Part of a small language model's weights: MLP 512 SwiGLU, vocabulary 8192.
Each number is 128 + 24 x the weight over its row's rms, rounded and kept within 0 to 255. Layers, rows and columns count from 0. The size above them is the row's rms in percent of the matrix's.

# layer 2 MLP down (transposed), 512x192, rms 0.0892, rows 233-256, columns 96-191
size [ 86 130 112  96  87 107  99  77  93 101 103  90  95  91  92  86  86  92  94  90  98  81  92 116]
[[ 60 135 122 131 118 147 164 123 116 163 108 133 118 146 145 123 121 126 117 172  89 136 152 123 130  85 122  90 117 150 114 148 144 162 128 127 126 200 124 171 149 157 101 125 160 118 109 126 168 125 129 107  85 111  90 140 126 115 144 141 146 141 102 131 151 160 139 109 115 132 106 100 107 114 104 110 143  92 147 154 133 128 151 141 105 130 138 121 112 137 117  92  95 138 139 137]
 [131  93 120 105  83 122 149 124 135 132 127  88 123 171  89 171 144 153  98 131 139 134 114 137 121 106 115  96 130 128 157 158 134  84 113 115 129 102 163  87 117 132 108 171 127 113 114 147 195 152 156  72 125 162 164 133  94 119 118 124 130 127 157 168 132 136 132 135 125  74  93 152 175 154 122 120  64 134 164 115 124 118 124 142 153 148 112 124 129 157 133 142 120 159 137 135]
 [148 132 140 122 132 101 157  98 124 123  82 135 124 134 140 118 135 117 106 144 121 113 155  98  95  95 179 151 180 116  99 105 140 157 110 105 126  99 148  97 153 159 104 144 137 127 147 136 128 151 138 123 135 108 123 142 117 117 136 130 118 130 184 115 145 140 120 118 130 123 176 149 109 123 150 112 134 148 129 117 103 134 129 124 141 122 132 134 131 198 120 102  46 101 132 105]
 [185 132 128 119 121 140  99 103  92 125 121 182  84 112 167 115  81  88 124 133 160 151 116 110 135 125 167 112  82 171 109 100 145 123 142 164 123 122 133 130 111 150 149 133 133 107 129 122 133 113  91 141 131 153 122 117 170 142 142 128  97 173 125  91 185 150 179 149 111 117  96 113 114 117  79 129  80 139 103 112 155 146  61 107 135 100 109  88 113 110 135 134 145 119 130 109]
 [126 120 125 164  83 148 136 119 140 139 149  95 146 142  96 135 220 139 110 141 149 108 119 149 104 125 129 136 140 120 145 151 184 122 142 115 102  85 185 125 115 136  89 169 124 164 137 139 154 102 137 103 115 134 120 156 118 148 102 121  87 123 153 141 128 155 103 110 124 111 141 160 127 132 128 137 133 131 128 158 134 167 153 140 109  94 150  92 160 154 133 159  86  89 143 120]
 [185 151 145 155 140  97 149 115 112 113 118  93 163  66 137 132  85 115  98 115 110 135 117  96 148 112 125 115 110 110  97 123 134  72  83 164 112 161  73 157 148 139 127 143 135 131 107 116 130 158 121 174  94 142 101 144 131 140 111 120 157 127 169 118 105 113 185 109 103 130 172 147 106 103 151 131 113 109 141 112 157 163 119 162 144 124 149 125 111 141 103 156 127 115 143 127]
 [157 139  89 140 130 116 128 102 129 146  83 164 144 147 114 123 135  99 104 157 145 126 123 108 108 104 128 137 162 133 170 107 129 112 121 102  99  98  91 115  89 129 135 153 189 136 115 133 153 105 153 126 124  91 117 115 155 154 121 117 140 125 134 140  93 126 147 135 164 135 120 138 147 148 123 103 128 122 110 162 148 142 111 107 142 157 134 164 106 145 148 142 105 109 170 149]
 [127 101 141 134 143 106 135 129 129  84 111 128 114 148 182 123  99 106 147 114  95 134 213 141 154  81  89 131 139 132 150 154 137 124 105 134 106 113  87 152 124 207 115 158 156 117 110 153 113 115 140 122 147 171 105  95 139 117 103 146 161 130 169 161 168 128 135 116 109 151 135 155  80 131 135 122 107 114 125 154 130 116 160 109 146 136 132  94 139 142 140 115 194 137 100  84]
 [120  88 149 119 111 175 166 123 152 138 151 132 148 132 127 168 109 127 131 104 119 165  86 175 117 128 107  67  84 120 166 122 133  75 143 162 148 116 136 154 128 127 100 156 110 121  91 115 141 209 110 125 120 123  98 132 108  92 130  99 167 145  68 119 124 164 131 102  92 121  98 146 140 124 131 130 131 161 133 104 138 130 111 123 164 148 151 135 121  98 142 155 173 161 113 157]
 [102 143 124 101 138 113 109 154 124 135  97  84 117 172 154 122 134 161 133  88 138 135  86 114 146 122 115 128 122 119 165  89 138 117 130 142 145 162 173  94 161 110 152 118 134  93 100 112 142 109 127 125 171 109 141 124 100 143 105 125 131  64 107 114 118 103 135 160 109 109 146 104  95 114 104 162  81  98 117 135 124 131 146 101 137 138  98 121 137 130 132 138 133 160 107 155]
 [ 86 147 140 143 161 144  79 114 143 157 125 156 101 120 144 107  91 128 159  94  91 160 127 164 102 102 177 159 135 114 120  97 117 142 127 159 153 129 137 152 148 132 171  83 140  91 104 134  39 143 134 144 135 120 154 132 126 109 140 124  95 122 122  76 130 144 135 137  83 126 124  48 141 154 117 129 119 143  96  64 136 136 103 139 133 147 125 107 111 118 160  96 144 158 121 124]
 [111 111 108 136 145 109 102 114 122 139  96 133 146 134 126  99 112 143 153 115 123  84 157 129 123 132 124 112 145 108  94 129 149 152 126 141 121 130 129 169 143 131 144 135 150 158 110 118  97 189 131  92 127 124 138  97 137 123 128 124 124 122 131 125 114 126 145 133  82 101 129  73 136 139  79  89 122 133 141 119 114 115 119 102 114 141 141 141 143 115 112 126 122 101 108 101]
 [132 122  85 128 133 108 126 124 125 100 172 168 147 164 143 113 176 206 115 158 127 137  99  93 180  96 159 147 147 131 113  94  92 118  69 174 124 121 139 120 127 127  96 124 131 112 103 159 131 136 140  98 103 121 149 108 155 108 130 145 139 138 110 165 138  96  87 126  89 122 127 165 126 157 160 119 164 120 135 141 116  81 127 128 126 157 110  90 138 106  91  93 147 143 150 134]
 [117 105 103 117 112 123 101 142 142 102 137 150 150 122 154 107 135 177 128 150 157 112 192 120 124 106 153 121 162 119  67 125 105 165 134 118 135 138 135  68 158  88  81 130 170 123 164 106 116 117 112 139 117 133 134 151 120 131 119 110 111 136 134 106 132 145 124 147 137 133 141 131 132 112 140 116  90 154 132 114 102 172 124 154 106 134  99 111 133 167 129 122 121 105 126 127]
 [136 141 111 114 143 111 112 143 119 112 137 124 131 127 141 140 126 168 161 145 134 131 113 141 121 161 157 151 116 142 159 100  87  81 154 193 150  90 145 122  98 115 113 100 128 129 114 147 152 133 145  77 154 150 125 130 140 124 104 108 116 120 110 182 119 118 193 148 116 122 152 130 152 115 135 149 149 144 113 112 141 140 110 127 145 128 139 124 155 116 113 127 145 155 125 138]
 [118 145 109 109 125  98 102 123 125 111 121 128 145 137 113 121 155 153 128 145 123 114  91 142 133 189 115 154 137 139 137 120  96 103  93 203 167  99 107  80 124 101 126 139 107 173  95 118 130 133 158  93 137 115  96 142 118 133 110 122 127 153 132 174 139 125 145 119 132 118 166 167 128 154 102 138 126 138 132 104 136 129 107 126 148 171 127 136 139 160 114 124 150 131 147 166]
 [105 126 112 127 133 141 122 132 132 145 131 117 152 109 137 135 135 120 167 128 157 117 121 152 133 133 140 125  99  98 159  91 139 118 157 158 122 166 129 137 105 166  97 110 129 131 145  84  99 125 141 131 134 143 135 130 141 126 132 157 136 113 106 142 149 133 165 120 131 134 159 132 144 130 105 150 148 131 103 117 150 148 125 133  93 155 144 133 138 107 120 124 100 108 121 126]
 [127 137 102 114 122 139 122 130 137  99 116 103 170 115 124 139 141 142 122 133 107 134  81 162 129 154 118  98 117 144 122  84 109  63 112 173 155 124 142  98 128 103 106 126 146 126 111 118 126 159 143 116 153 111 122 149 129 152 201 123 132 118 113 151  93 140 138 169  91 106 157 124 165 122 120 163 126 139 124  95 118 107 163 128 149 139 115 117 122 124 141 124 116 156 130 160]
 [146 121 110 147 136 103 159 167  95 115 120 142 135 154 125 118 141 142 116 131 142 114 160 112 144 173  98 152 101 149 116 123 152 137 111 168 110 125 129 128 170  84 123 120 121 122 128 160 103 139 138 131 112  85 164 139 134 161 155 119 159 125 144 137  70 135 159 160 128 120 127  97 119  95 129  93 178 131 123 160 126 124 131 125 117 124 119  89 141 152 122 149 122 122 154 134]
 [146 118 100 121 140 113 132 138 155 113 135 103 139 175 128  93 124 179 106 148 102 123 133 142 103 155 138  94 127 123 150 130  67 127 113 141  86 103 158 138 116 120 119 135 153 133 159 164 140 169 128 109 171 142 110 142 112  86 109 104 122 144  62 124 141 113 128 124  95 125 167 158 142 155 104 120 128 175 140  87 134 112 132 147 138 149 135 109 118 150 130 162 138 136 133 141]
 [144 173 133 110 112  57 142 135 145 126 128 156 153 125 124  96 190 112 142 115 134  80 137 104 139 132 116 123 138 124 150 132 164 104 128 182 133 131 104 107 114 132 169 119 118  76 124 134 127  69 107 126 112 110 159 155 119 167 122  82 155 144 111 133 118 152 141 121 164 143 134 114 191 142 158 147 133  83 112 191 146 120 100 115 147 125 120 106 177  94 179  96 130 131 135 131]
 [123 122 159 157  85 141 108 135 110  90 122 146 132 136  82  73 102  72 134 107 105 123 122 123 149 117 143  89 126 131 136 161 117 137 140 141 107 121 102  98 154  91 146 132 137 113 151 148 124 171 152 124 114 141 150 126 107 108 108 159 165 125  95 112  77 119  72 153 158 113 105  57 136 123 149  82  99 153 140 127 130 130 161  85 154 110 165 139 119 153 112 127 139 126 132 170]
 [126 133 140  89 103 106 109  95 160  95 112 130 170 109 152 142 119 177 159 145 132  93 122 155 154 140 162 142  93 120 165 101 151 144 129 150 116 129 140 103 133 159 136 155 108 112 154 126 102 132 161 136 103 102 136  99 138 148 137 112 161 129 117 114 131 145 122 154 108 132 105 107 121 126 104 158 131 142 103 135  93 110 119 146 145 125 143 116 145 133  92 116 109 108 144  99]
 [ 57 110 113 106 113 107 143 151 116 117 148 152 148 142 163 142 115 109 179 109 113 147 152 121 125 107 149 146 100 119 109 145 118 139 134 191 171 132 133 118  85 128 175 122 126 105 135 124 105 103 101 140 113 129 204  88  82 122 137 131 115 147  97 135 124 154 114 123  86 106  68 137 171 116 156 145 122 172 153  80 130 112 136 118 158 124 105 118 140 145 171 104 188 148  94 131]]
# layer 2 MLP gate, 512x192, rms 0.114, rows 234-257, columns 96-191
size [ 57  91 114  88 122 116  99 109 109  97 101  75  99 101 103 101 106 108  94 109  95 111  73  95]
[[119 118 138 142  62 109 104 113 120 147  95 122 115 110  95 130 133 130 114 159  95 144 105 120 122  77 130 118 183 110 110 151 150 124 130  99  75 161 139  99 136 140 146 153 123 135 102 154 139  97 111 110  95 131 134 139 129 119 111 144 126 137 151 123 195 144 122 125 123 122 138  93 144 144 139 169  65 128 119 115 122 189 135 108  87 159 156 121 129 105  82  80 105 131 152 134]
 [137 129 138 139 108 113 143 110 145 151  99 104  88 122 145 141 119 131  97 133 108 103 106  91 114  87 159 169 186  93  76 159 141 132 127  64 110 156 133 118 142 153 113 168 112 138 134 134 146 134 131  99 130 104 121 132 106  99 128 160 112 126 174  88 136 158 114 103  93 135 176 123 123 142 130 114  96 132 104 109 144 154 132 113 133 155 135 151 122 154 106 103  79 131 173 100]
 [102 133 117 154  77 105 158 128 127 151 146 145 135 107 156 147 169 156 124 128 115 156 134 121 154 151 121 161 138 148 153 130 137 148 116  90 127 117 142 165 119 121 119 143 149 133  79 137  94  99 126 112 124 129 180 105 163 121 136 158  83 117 168 108 124 129 120 111 117 153  70 131 109 124 121 141 136 106 126  98 132 131 141  85 162  87 141 109 146 103 146 155 108 105 140 128]
 [128  95 127 116 119 120 146 104 119 180 151  73 119 142 131 133 187 151 135 169 131 101 120 185 106 102 138 112 146 102 139 122 133 147 126  85 121 143 167 115 170 147 128 159 107 137 124 144 123  67 108 110 151 159 128 136 152 158 147 131  93 139 146 189 142 121 115 104 159 119 108 136 108 124 100 134 110 131 137 159 122 167 138 105 133 117 186 127 135 104 106 140 142 147 112 135]
 [126 130 137 155 143 151 149 108 104 127 129 119 106 150 112 142 146 125 118 127 103 140 143  95 125 126 113 174 130 132 110 101 137 139 122  90 127 117 109 139 122 117 152 147 106 154 112 163 147  79 129 130 107 130 147 138 143  92  95 127  85 168 169 124  80 138 132  89 158 168 135 124 109 137 102 139 140 105 125  91 136 148 141 132 114 139 123 127 131 155 110 180 123 121 160 129]
 [117 144 153 127  94 123 154 136 130 136 160 139 111 126 123 127 149 174 125 134  97 179 129 141 122 129 124 162 106 171 111 114 132 135 130 126 114 118 115 162 137 115 148 100 133 100  73 121 189  61 113 104 177 124 152 128 123  96  87 132 123 176 186 113 136 124 150 128 107 158 145  98 122 139 124  98 127 122  85 111 134 105 126 126 165 112 150 125 112 122 122 197 135 142 158 129]
 [172 133 126 173 136 125 115 112 132 163 100 112 125 115 135 128 139 106 106 128 152 120  38 127 148 159 163 129 151 115  93 107 100 130 140 139 153 106 191 103 160  79 155 134 121 120 170  76 160 147 134 121 112 120 162 173 108 135 138 123  90 119  91 116 130 156 141 122 150 144  95 129 133 124 126 166 140 106 137 113 107 148 109 131 106 167 108 141 137 126 148 162  89  96 131 144]
 [110 164 104 150 111 106  96 106 104 143 107 120  59 131 118 100 134 128 137 140 121  94 136  96 108  85 122 141 173 118  64 143 104 152  99  85 124 157 135 134 110 148 136 145  96 123 170 146 129  97 155 160 138 121 121 133 136 152 139 163 111 126 171  86 143 136 100 150 121 142 137 107 135 146 144 162 112 117 125 147 125 149 120 139  74 158 112  99  95 172  65  97 101  88 142  87]
 [116 106 151 138 102 168 143 121 133 156 147 128 111 119 153 128 128 148 117 136 121 157 169 143 165 115 174 170 147 115 121 124 117 136 133  97 116 121 139 151 124 144 175 129 139 135 103 126 160 136 111  93 131 115 172  92 153  96 137 119 144 134 158 124 110 109 139  73 149 116 156 124 123 165 113 102 124  90 108  95 124 159 125 149 113 113 115 134 122 120 106 133 124 145 151 128]
 [125  99 127 177 122 141 127 110 128 141  94  86 114 139  77 185 145 144 111 157 121 148 153 113 142 109 133 109 189 154 111 147 101 128 133  94 117 159 114 128 148 114 140 164 139 142 156 129 164  91 126 121 128 132 156 120 149 138 120 150 119 123 161 125 135 134 147  74 126 124 116 118  54 162 135 178 135 122 100 114 157 143 134 145  95 137 113 147 132 128  73 154 111 153 180 136]
 [134 125 126 127  91 132 133  82 125 145  97 162 127 106 113 133 122 120  99 133 143 136  90 116 126 105 134 116 124 111 142 152 110 146 168 108 119 152 138 149 150 156 123 158 108 108 138 144 128  92 117 120 151 119 116  89 119 106 124 158  97  90 122 132 155  86 158 167 100 141 125 111 155 152 141  90  95 103 131 136 129 161 129 171 125 109 104 112 131 110 115 131 134 146 133  97]
 [125 149 122 103 146 149 115 138 106 159  72 113 105 161 101 129 125  88 145 147 124 152 137 140  92 128 114 144 105 117 117 158 132 152 131  93 136 178 111 115 142 123 113 156 110 103 158 143 172 129 116 134 138 102  88 108 129 156 161 137 149 132 141  89 134 161 146 156 153 133 107 105 116 100 103 113  77  92 115 131 138 177 163 110  92 127 156 139 165 108 102 146 104 126 103 116]
 [135 135 126 170 127 156 187 122 110 130 150  83 113  91  91 121 159 101 110 124 107 176 142 124 139 127 137 166 108 154 146 117 140 104 119 121 124 110 124 149 118 104 135 109 102 128  94 120 129  95 109  98 179 142 173 109 127  85 135 171  96 136 168 142 112 107 134  99 144 157 135 109 103 134 122 128 151 128 134 100 180 109  80  99 185  76 121 161 110 124  78 155 125 137 164 101]
 [111 111 145 135  90 127 170 126 146 154 121 134  88 139 138 130 117 113 121 116 127 145 131 106 121 107  71 138 153 108  99 154 166 197 103  83 129 169 155 131 153 160 150 138 123 121 149  92 124 111 127 140 117  95 147 133 112 143 131 164 105 137 171  86 138 153  86 111 125 135 104  91 102 134 112 126 104 120 170 109  97 117 148 112  78 132 118  98 109 134 110 133  85 100 163 115]
 [145 116 150 160 119 166 157 137 123 120 144 129  99  80 142 152 123 106 127 113 125 134 149  92 148 110 113 121 133 107 114 155 183 179 164  91  88 172 155 130 115 148 140 105 154  88 155 111 128  92 131 159 111 113 166 124 102 119 157 152 118 121 160 119 138 128 123 115 120 140 102  94 136 112 142 109 122 135 114 131 113 126 145 132 126  83 115 133 137 129 117 121 103  89 107  79]
 [128 123 159 105 139 127 137 123 142 135 106 135 123 154 138 126 128 149 121 137 102 118  98 130 138 138 110 111 142 146 113 142 120 142 100 120 155 105 129 123 162  83 174 149 117 136 131 143 169 120 115 127 115 128 134 150 120 101  85 123 133 129 135 110  98 124  98 128 128 119  97 146 111 135 126 104 132 103 164 140  83 128 114 124 146 121  73 124 131 160 147 116 166 155 169 127]
 [140 141 100 149 133 100 112 116 114 132  68 109  85 106 131 103 129 108 114 141 135 138 109 118 115  85 122 110 141 157 134 148 152 187 142 122 122 154  86 103 116 157 102 121 134 129 180 142 145  92 188 130  89 111 104 133  89 119 123 119 133 129 166 129  89 113 122 137 186 135 161 126 123 112 144  98 103 130  99 141 126 160 126 132 112 129 113  92 114 148  95 153 124 106 109 138]
 [ 75 144 117 127  82  86  99 119  82 129  85 118  79 135 130  98 130 129 108 147 104 109 144 102 113  75 132 150 164 167 107 196 114 130  92  69 141 184 141 119 107 124 149 144 123 139 135 147 169  91 143 124 148 128 135 124 167 157 117 142 128 127 172 124 146 133  93 125 134 122 122 154  84 206 162 105 120 147 138 115 123 120 153 110 132 112 135 163 148 105  80 107 131 150 129 142]
 [129 124 129 150 115 140 141 113 159 124 135 122 126 152 148 137 131  91 160 148 104 137 118 149 135 137 102 153 165  69 127 107 142 135 137 117 155 152 134 160 130 102 149 107  86  77 138 109 116  90 112 133 133  92 137 147 132 150 122 158 108 138 164 122 108 141 102 130 169 148  82  97 141 122 140 135 154  79 140 127 108 162 125 121 100 143 101 137 157 111  95 124 130 128 131 140]
 [128  66 123 115 107 132 139  87 135 112 145 139  76 140 126 142 110 131 138 126 123 141 154 112 117  97 177 147 170 134  90 155  94 178 128  78 128 141 148 181 137 146 153 132 143 136 166 153 126 126 135 124 135 125 134 147 118 107 135 148 119 141 147  93 107 140 129 108 110 103  97 107  98 143 128 142 123 149 137  81 144 143 175 134  75 112  99 100 122 154 101 157 119  99 156 115]
 [127 116 155 115 101 130 130  77 108 187 125 138 109 149 109  97 107  84 191 163 137 129 116 116 111  96 171  81 149  90 126 130 122 148 129 100  99 158 131 100 139 110 158 173 116 100 170 132 141 140 151 157 116 119 148 138 140 116 148 153 120 136 106 112 150 163  96 117 107 106  87 104 125 160 139 107  92 116 162 177 135 139 148 129 100 125 106 146 143 156 124  93  97 107 123 144]
 [152 118 129 136 115 121 125 133  90 107 128 125  86 143 113 155 159 144  89  94 114 181 129 130 121  90 107 118 164 121 140 141 141 116 110  84 118 145 131 163 173 140 103 132 102 168 108 135 137  95 137 129 108 159 146 114 154 118 137 171 134 142 161 106 116 113 107  77 106 131 109 102 123 142 123 125 109 113 157 113 116  90 177 142 106 135 142 167 129 150 107 170 115  88 108 125]
 [137 137 127 145  85 115 171  96  82 164  87 135 120 106  82 126 153 132  95 110 132 150 106 111 106 125  94 129 120  95 141 138 109  76 148 100 117 141 148 130 159 162 138 132 107 120 102 135 127 109 137 123  90 157 135 136 170 145 133 155 105 138 147 114 133 128 108  99 127 113 101  94  95 137 118 168 104  75 117 130  97 152 118 143  91 150 161 135  87  99 110 168  98  94 146 141]
 [120  94 179 179 116  93 156 124 115 152  92 104  76 131 147 132  94 132 153 138 158 120 116 106  90 113 132 143 196 129 101 138 129 133 106  98 106 122 131 164 105 161 141 139 119 133 152 137 152  58 134 132 129 114 114 127 121 102 141 159 111 114 158 144 121 143 124 133  90 108 133  93  89 126 132 133 124 145  98 117 115 146 157 106  70 131 114 104 116  96 123 123  86 125 153  90]]
# layer 2 MLP up, 512x192, rms 0.119, rows 234-257, columns 96-191
size [122 122  95  90 111  99  87  96 106 108  91  99  92 110  92  89  98  94  83  96  81  93 114  93]
[[139  80 138  88 111 107 148 107 127 134 118  85 125 177 104 179 120 129  84 111 119 112 107 133 117 119 137  88 102 134 160 128 133  81 108 130 118 104 148  87 135 126 102 177 107 112 111 143 185 148 148  63 114 165 157 124 100 130 128 114 135 136 162 178 111 163 127 153 132  82 114 144 174 157 144 132  80 144 168 125 111  94 117 133 145 140 109 146 106 163 134 143 129 135 145 135]
 [148 142 125 123 146 135 147 137 140 107  86 141 156 163 137 145  81 122 125 144 123  88  82  92 154 126 162 135 161 124 120 106 145 131 158 139 141 111 172 105 147 124 102 129 125 135 176 155 115 161 140 152 151 122 134 163 123 134 152 102  88  95 104 115 119 117 117 154 172 115 163 150 147 131 138  95 146 137 144 121 119 101  89 121 114 149 105 129 125 194 128 103 107 109 135 119]
 [ 97 166 101 124 122 190 114  79  89 147 103 148 118 102 134 147 112  95 126 148 127  91 142 164 149 132 157  91 103 140 136 123 115 105 140 111 164 155 101 159 149 114 155 123 148  92  85  99 131 103  92 164 159 128 140  87 161 158 123  99  96 141 142 130 126 107 158 143 117 154 125  88 138 146 121 124 102 123 121 119 120 158 132 147 147 162  96 112 137  99 143  80 157 143 143 121]
 [142 140 130 140 104 125 123 100 122 107 100 120 145 111 104 125 133 102  88 127 135 146 112 106 136 116 132 147 141 116 152 147 133  93 160 131 101 110 159 141 154 125  81 137 122 174 156  90 148 132 172  80 119 114 107 157  98 155 142 167 139 106 120 104  88 158 119 121 166  95 147 127 149 152 166 151 145 130 111 157 101 112 109 110  71 160 135 154 130 166 134 123  78 101 135 111]
 [125 136 130 124 128 108 145 105 133 133 114 154 105 125 165  87  90 146 135 182 136 121 107 104 154 141 151 104 142 128 126 119 156  92 143 146 168 157 129 149 142 157 140 124 100 104 136 115 122 145 123 144 127 128 105 109 175 171 161 114 127 128  97  99 109 118 145 186  82 112 128  93 155 111 176 130  93 107 157  99 123 129 123 131 125 160 130 155 120  98 153 142 122 113 132 140]
 [143 140 155 121 149 134 152  94 157 117 161 112 139  96 134 151 159 147 125  98 118 152 139 114 170 118 110 162 128 147 159 124 140  95 102 143 150 139 117 120 112 113 147 119 143 139  66 160 128 109  96 166 140 141 139 124  61  83 143 148 121 116 168 149 165 164  95 133 137 138 143 109 141 126 104 138 130  82 135 101 126 124  96 113 131 123 175 139 171 103 175 117 111 104 151 125]
 [118 161 140 110 106 142 103 131 111 201 112 127 108  81 115 131 147 146 106 169 132 135  53 113 114 123 163 134 123 139 110 114 112 148 155 123 141 154 163 130 119  82 131  91 122 133 148  94 140 124 123 124 114  95 123 167 129 132 138 133 124 108 134  94 110 145 134 139 158  95 144  74 169 113 130 146 125 158 100 101 133 152  78 138 127 118 154 172 140 126 126 151  74  98 159 134]
 [133  66 133 122 117 161 133 122  97 134 145  96  54 128 141 143 107 147 135 102 107 122 153 106  80  96 121 111 103 120 125 149  95 135 133  99 125 127 154 123  66 147 144 145 121  95 140 131 139 149 149 111 141 132  87 141 110 105 182 115 109 172 147  90 157 150 114 139  66  97 103  98 171 125 162 161 129 141 131 118 130 134 130 115 115 111 146  93  88 118 109  83 145 168 131 138]
 [116 109 143 106 130  99 150 122 111 151 125  88 118  98 156 154 143 146 131  94 132 168 123 156 158 141 167 170 130 132 152 110 126  96 146 148 142 129 123 118 146 120 186 126 167  99 102 152 178 121 105 100 162 110 150  95 125 146 143 117  97 151 152 119 119 112 128 109 109 135 148 109 120 145  96 202 112 107 108 116 113 115 124  80 157 142 123 143 112 116 111 125 144 129 128 158]
 [ 87 189 129 150 124 120 120  89 137 122 141 140 118 103 160 119 115 130 111  82 127 116 171 147 118  98 162 158 147 121  87  96 115 179 139 131 149 141 145 172 125 136 210  75 170 108 122 140  77 121 136 137 119  88 156 103 128  93 127 119 100 145 135 102 153 137 141 114  72 131 107  92 130 155  99 157 129 102  63 114 108 114 130 106 121 135 117 127  94 142 147 109 154 125 120 125]
 [115 165 107 152 103 145 113  88 132 108 115 150 157  98  75 102 172 134 132 161 121  79 173 136  75 132 123  80 128 126 118 156 115 185 144 131 130 107  78 151 118 143 124 160 148 114 118 130  92 134 139 131 126 125 119  93 107 110 123 147 122  90 128 132 156 128 134 139 110 126 116  88 161 139 114  90 127 113 141 131 145 161 130 144 130 114 139 112 142 135 106 125 119 106 105 100]
 [110 131 101 116 140  94 145 160 150 122 147 129 140 188 114 104 149 180 134 143 105 114 150  92 127 126 147 148 136 111 117 128 123 115  76 144 130 129 130 125 123 110 101 179  90 113 112 155 105 138  94 105 126 115 144 126 115 127 121 150 130 117 113 151 172 151  87 104 101 159 101 135 143 129 142 128 125 103 134 155 109 118 157 133 116 149  90 112 145 125 112 115 138 156 138 120]
 [154 158 126 112 148 137 138 105  95 141 100 113 138 110 128 179 142 123 143  74 135 131 116 111  72 152  83 148 134 120 156 143  85 112 140 130 133  87 102 163 126  67 157 109 155  76  57 151 118 158 104 138 109 104 107 146 111 117 136 128 156 111 124 135 123 118 129 103 122 132 147 135 120 128 104 168 120 122 119  73 117 121 124 160 139 135 124  73 141 111 115 107 123 117 169 138]
 [130 160 138 120 111 112 125 108 115 164 119 124  77 147 108 103 161 127 189 122 130  97 151 105  73  82 168 140 135 115 121 124 102 108 133  85  71 142 137 146 122 136 103 126 109 133 109 160 123  89 134  96 143 167  99 120 143 148  82 140 122 143 155 110 134 126 117 111 150 134 135  71  98 135 148 146  99 125  99 120 143 135 119 127 135 125 167 130 171 147  98 124 105 121 143  97]
 [152 132 161 134 132 189 146 146 139 117 136 118 110  63 157 170 130  95 127 117 127 129 145 113 148 117 113 109 114 131 121 145 176 162 181  96  90 150 138 128 107 143 130 105 157 120 163 108 128 126 133 157 111 117 147 126  91 111 150 130 118 121 142 152 153 145 160 121 147 129 119 100 144 112 148 118 137 147 129 132 127 136 134 135 138  95  99 142 146 130 124 107 115  89  92  91]
 [122 119 154 117 158 134 136 122 168 137 101 144 155 147 148 133 109 135  96 145 117 122 102 149 150 146 115 129 134 146 134 124 126 121 119 146 164  76 129 137 153  83 151 127 108 137 152 118 149 152 128 127 130 123 110 159 107 103  90 109 126 139 118 129  99 111  93 127 141 122 150 165 136 111 125  88 148 118 153 130  99 131 135 122 175 131  81 131 136 172 151 112 174 190 164 155]
 [148 165 113 142 126 125 127 121 113 121 108 124 112  89 162 120 140 121  91 137 155 127 125 113 104  99 128 115 127 170 147 118 123 145 135 145 147 113  96  95 114 121 102 124 159 132 140 151 140 110 166 131 105 127  79 144  71 126 146  91 110 122 151 149  95 125 140 133 165 114 156 121 136  98 119 141 111 156 100 137 126 142 136 145 113 109 121  62 109 128 108 140 119 131  84 137]
 [125 170 145 102 117 116 125 163  99 114  70 125 115 150 106 124 136 148 119 148  89  94 151 125 117 127 135 121 144 178 156 140 148 103 134 131 120 169 137 114 124 136 143  89 147 103 155 124 143 136 121 141 135  76 151 149 108 174 153 150 148 107 147 118 136 148 141 183 133 129 110 117 121 153 172 132 154 111 124 157 138 105  98 147  99 124 107 139 160 143 117 107 119 125 113 139]
 [133 109 113 140 146 159 132 181 175 135 153 130 135 217 108 147 155 161 125 132  46 121 118 141 117 137 127 133 171  97 154  99 100  96 129 146 163 101 150 157  82 115 127 115 109 134 120 156 136 151 100 134 172 110 118 136 127 137 133  82  93 135 118 146 106 125 108 118 149 150 117 124 159 108 161 125 140 107 135  96 132 110 127 131 144 124 119 137 168 142 103 139 146 145 120 149]
 [139 131 113 130 135  96 149 112 141 114 163 141 114 138 104 157 175 113 117 144 136 141 140 101  75 123 160 152 174 130 114 130  93 118 127 124 152 127 141 141 134 136 139 141 151  74 109 133 124  98 119 118 128 152 119 140 101 139  83 115 139 135 131 169  76 149 170 136 119 140 117 132 160 149 125 154 148 144 167 154 169 110 153 112 107 143 107 113 161 135 126 148 131 132 153 148]
 [134  98 128 131 127 159 166 144 121 138 135 119 136 123 119 126 151  86 126 121 142 171 140 202 138 136  96 158 105 172 154 142 147 125  88 125 147 110 120 127 145 142 149 153 121 183  74 101 111 124 140 140 117 161 142 115  99 137 144 152 152 156 151 134 108 122 142  82 137 132 111  94 146  99 163 111 168 154 110  78  89 122 136  83 128 121 178 133 129 162 142 140 134 156 153 156]
 [112 114 108 114  89 115 111 124 124 103 133 165 128  95 109 181 108 169 112 136 143 136 136 127 116 119 153  98 153  71 142 128 170 134 121 115  84 143 142 156 162 145 119 184 125 123 128 186 135 124 162 133  84 150 118 122 164 135  95 109 128 129 122 155 116 114 113 132 146 105 111 103 155 112 161 145 105 168 146 137 131  75 157 143 129 115 139 132 212 132  98 125 122 110  96 110]
 [ 65 114  80 120 128 113 156 125 128 114 165 173 125 123 138 142 149 105 137  57 138 155 135 139 110 126 144 154 118 129  84 148 142 137 113 147 156 138 129 126  88 148 167 131 142 109 101  99  91 131 126 148 139 133 208  79  99  99 123 131 126 148 101 136 139 139 144  84  80 104  98 116 164 137 136 153 112 133 138  86 114  84 144 107 164 112  98 101 116 125 147  95 164 143  90 123]
 [147 143 171 121 131 132 139 119 126 120 124 103 188 115 123  65 169 125 119 114 100 149 139 180 153 154 146 131 135 130 162 114 144 146 134 138 142 136 114 157 151 119 136 134 116 150 107 155  89 138 151  97  97 138 134 122 151 115 121 160 148 118 103 114 149 119 124 120 104 139  92 118 107 131 113 145 107  77 165 182 115 133 127 121 112 132 144 140 136 146 144 151 144 119 126 135]]